Weights of a small GPT-style language model, trained from scratch on English Wikipedia.
Size: 25 layers, vocabulary 2048.
Each number is 128 + 32 x the weight over its row's rms, rounded and kept within 0 to 255. Layers, rows and columns count from 0. Numbers have three digits each. The size before them is the row's rms in percent of the matrix's.

# layer 7 attention query, 64x64, rms 0.19, rows 0-31, columns 0-31
098:124094143153130091107160090154130160118187112089115109180131138121128098099084189169154165120085
081:088081187129136129151094127108140147081139162096084160142187109089097136120089209128126119137084
098:145135129110095216112140106113146179139106161125061141070171125153159159072107172123090149143145
118:156085123129119097133160133077142186178122110153080129127130041068121111159151089067122133122133
102:169112077105150137189128142115070078174126142082092156088150110188120133142124172091176140138130
095:108067153140096074195128136110103124159110168185125147142082181124125198158151137121148137154108
108:189146105142093158130074122144115102094109058109103130170127087115178169196150130123125188137145
126:113127173164099134136101107182155155074161123230148071163158112131118148130155105133081117140117
121:141089160145135099088117181182089208146124114159115147113098069131145139189135132176130159071088
112:107137104117110059100192137078147121129149123072086055095102111173118109112205154141141144104129
114:133084125114137115191080089165143110121161123082152127116092096136144125178134190092118062174165
104:139112114121053169151158081156088131166111134139118092146144156109105136146083187105126127215144
103:144107107104131111146111154146136160131173121130168114130119164169165108205084059092168158094120
104:107163142151126110094105068041154103131095128198144182131103158154173107139144163102149119113137
114:145120113151118160209186109096154120174170087114155167129145044134122123091102123142141125164154
130:155073130178121148116154091152065098075068162132111131035134145112123131121095119120142116148135
128:131070073167099089087149153151152127082167142147085107174189172128157110126080136073121087135062
118:153138174088175137128073143091121127110127114134084160140117061068105151159183135126126151135176
090:047100199132153143190095120158131134075140125139134140099164168141145120123125147114090157127049
099:145124143080084093093126160107089148175066113150191192135154107090109133110133135152140089137151
102:105189127134144179117125184179136147149129087150130174055119125149107145135145129121075132133082
092:107113097091180151122142163131121147159113091148105139098106133089096161119131107199081155069178
097:118180154101160166138083113154082134140168170088166152167073108110099158142112135095164162121123
129:090057166132103131146124086089139200219127150165158113100130115159082125148077085185157097130123
098:095140154173121102158131156117088126153132177127146166069119120127129166134145129132145120168154
106:131090110146096185142132186169147168152134147119129172150115153162094052153160188165130085166101
111:131152158144133120185119145084101148080119120127132106038129141108132118118104114093084076137152
110:150116098166128103104132061138101066145106102126147137116138196129173153119115104143073100143132
122:159127119115129083131149126172133148125058074084136145165112112186132148100130105097118092114107
118:052100114152137127157125106176155162172041124123160151134155084138145115123116128096152126123192
118:126189114084122116126077087177075192152123194147106145122110156088134094105144106127151103128151
122:158097169127167141116166121133148101113108156095105133079157158145090043140142123137139156115067
# layer 7 attention key, 64x64, rms 0.194, rows 0-31, columns 0-31
080:108133111153187109149149178142110047133045142075108141105110107145127090173138119103156099161144
107:110104120134152107130133148119139074154093128162131090140170199127157070128123113108151110077119
097:174110155090104128080196159114149130103120203097107110096136165138122095142131102138145110106127
125:114142182100070161150150149140080144144166175117131124146085081111075184177120183131149133042116
099:113191171116147113165099180074143151114138116093065160128119144147109091149127098056132120097102
127:154176063145140166150189120136109165145157107073137171092080107168114154114106162087104142115124
107:182087148126115158123104119144124147113169136140103164068104098179079213108079097143152162108178
119:131125155070161160115185113125152131108118152163092139167123142128074100203136050087160132189162
124:111151167147141111125140093129140107084181145073120122060115126049092124105164146093144050177164
107:177142184169157113161132120153145104070165132096112114123121120155085138115140179172093168112136
106:200120153165154139122148110124078138085096143120106148134152087088150089101159112086180173071163
108:179151132104100154105174122128131107164135086185146107133109132124082181133192139078102107131145
097:151168145126144128107126149135066101132144133133084116135082197132109107129173096155106096088085
110:135145112118160135182143101120068171123099102110168131107091073104096104165135123159092121165109
115:123120137107082122137071140152114096124052166114059119186104113137072135134122138107106150176156
123:214145162122093137153166165065151101159155101104127106124187103188142122112165131073089145091088
114:137112075110126094120097161114133110091116132156153092151187067106137058103088095089111157116128
097:175173182107136169140193110118125119091108148117159090113122156125166156101096152130081171133142
119:082099106108112097153130130132105087141131135109138089109121143157184136128145149142181084168163
111:117137147092132139148133153140200130154123147154190122142092076146113145138132144152019138128093
113:136112098092102126128043124077138064126133163190124092128127165122116133128153118088112166087121
094:108096129141095101120182034083125140117165140060179125138115155130140148181133109145159133158173
112:109112098130076121156107114174111108124098097189146071148172179108154053125150118110147099123116
110:146090118170130133098110108122108132120157173125160128166074180141094115131151167144160124161065
098:118115089107147126148120196116134115209079165129112140180111139115193141100141118098104173105183
099:119089087094156134163105137179133122154164157138079062136127202124116141125153145109088134106108
118:115131126109157107057162150136076096122089072109168067158134123148156136092164066097173163144087
105:101146090060075123117145078103126154147116071082132206151146128178149115059126093117127097189063
113:093095157132081131195136116163170168142087157074169185074168104115108175098190117126148123135093
107:081107079112107100140121115133098106123145129187135167129123097100128075106101166130128113106171
105:068117090099145139119186180097131116069138084090148157158146158105164152161129133181100171144161
108:082130192126142075106115159115097088141033131128123066094191133153147143167118147104083132079158
# layer 7 attention value, 64x64, rms 0.161, rows 0-9, columns 0-31
127:112139157122129106104163118116104160134084104144100199180113120087058136092104101155158087087081
075:154104083114106168150143132118089175102142104180130109150086121095117135107100102098126060136123
125:149159081077137164110161129081127112149178172119165058168116124098083155107141102079120115143134
114:119101078097104120123162123093121082106118169063177147138168137165066174100063158143110100203130
085:080128133188139109109130134167148157160125149141072097092131142188142131161132108118097162154097
128:097148149131115157097129146092105123094105133098159147137151133135119222177113101124161163131125
127:154149089079085155144103129131109115086168157117154137146134136079110157138130141133080078138157
106:129052096112131077184108154116117134106211112129070162157132102095144134150146083167156103118095
130:092119169129122132120109149174206162101127080169137102079117105150090078155164154158128155050116
105:196166089128133130120152160124124154145171108055143127146098103109119130156076090104064091152115
# layer 7 attention output (transposed), 64x64, rms 0.14, rows 0-8, columns 0-31
117:158203125161158151079096087122153118133132102104134089141166161204112145114171143119109160178108
064:106077099112130114111173182155146097160150106142110152181170123160139119157111231075100144164093
108:153114126173189137102176146110120155123154193157073132151145181100129130129135167098194176124118
103:148124198128102113123067091153155161116082060144137107128112141100126110173157095145173184123130
090:087172120100121090060133094144112116109090132088123189134049128067152125121094137146077108149110
118:121157111160170149110155163127174129181191136156176104161099128090122104139088172118103180090158
110:138062095153148123139152152057110187134095125170124156125152077130176051137070120108101167151175
095:139137126090126112099115129153076164158129143132126074159107121123100111170148111082080114147098
103:095133086124122155143163111140146096139118084158095191079123110170136129129159140157133059134127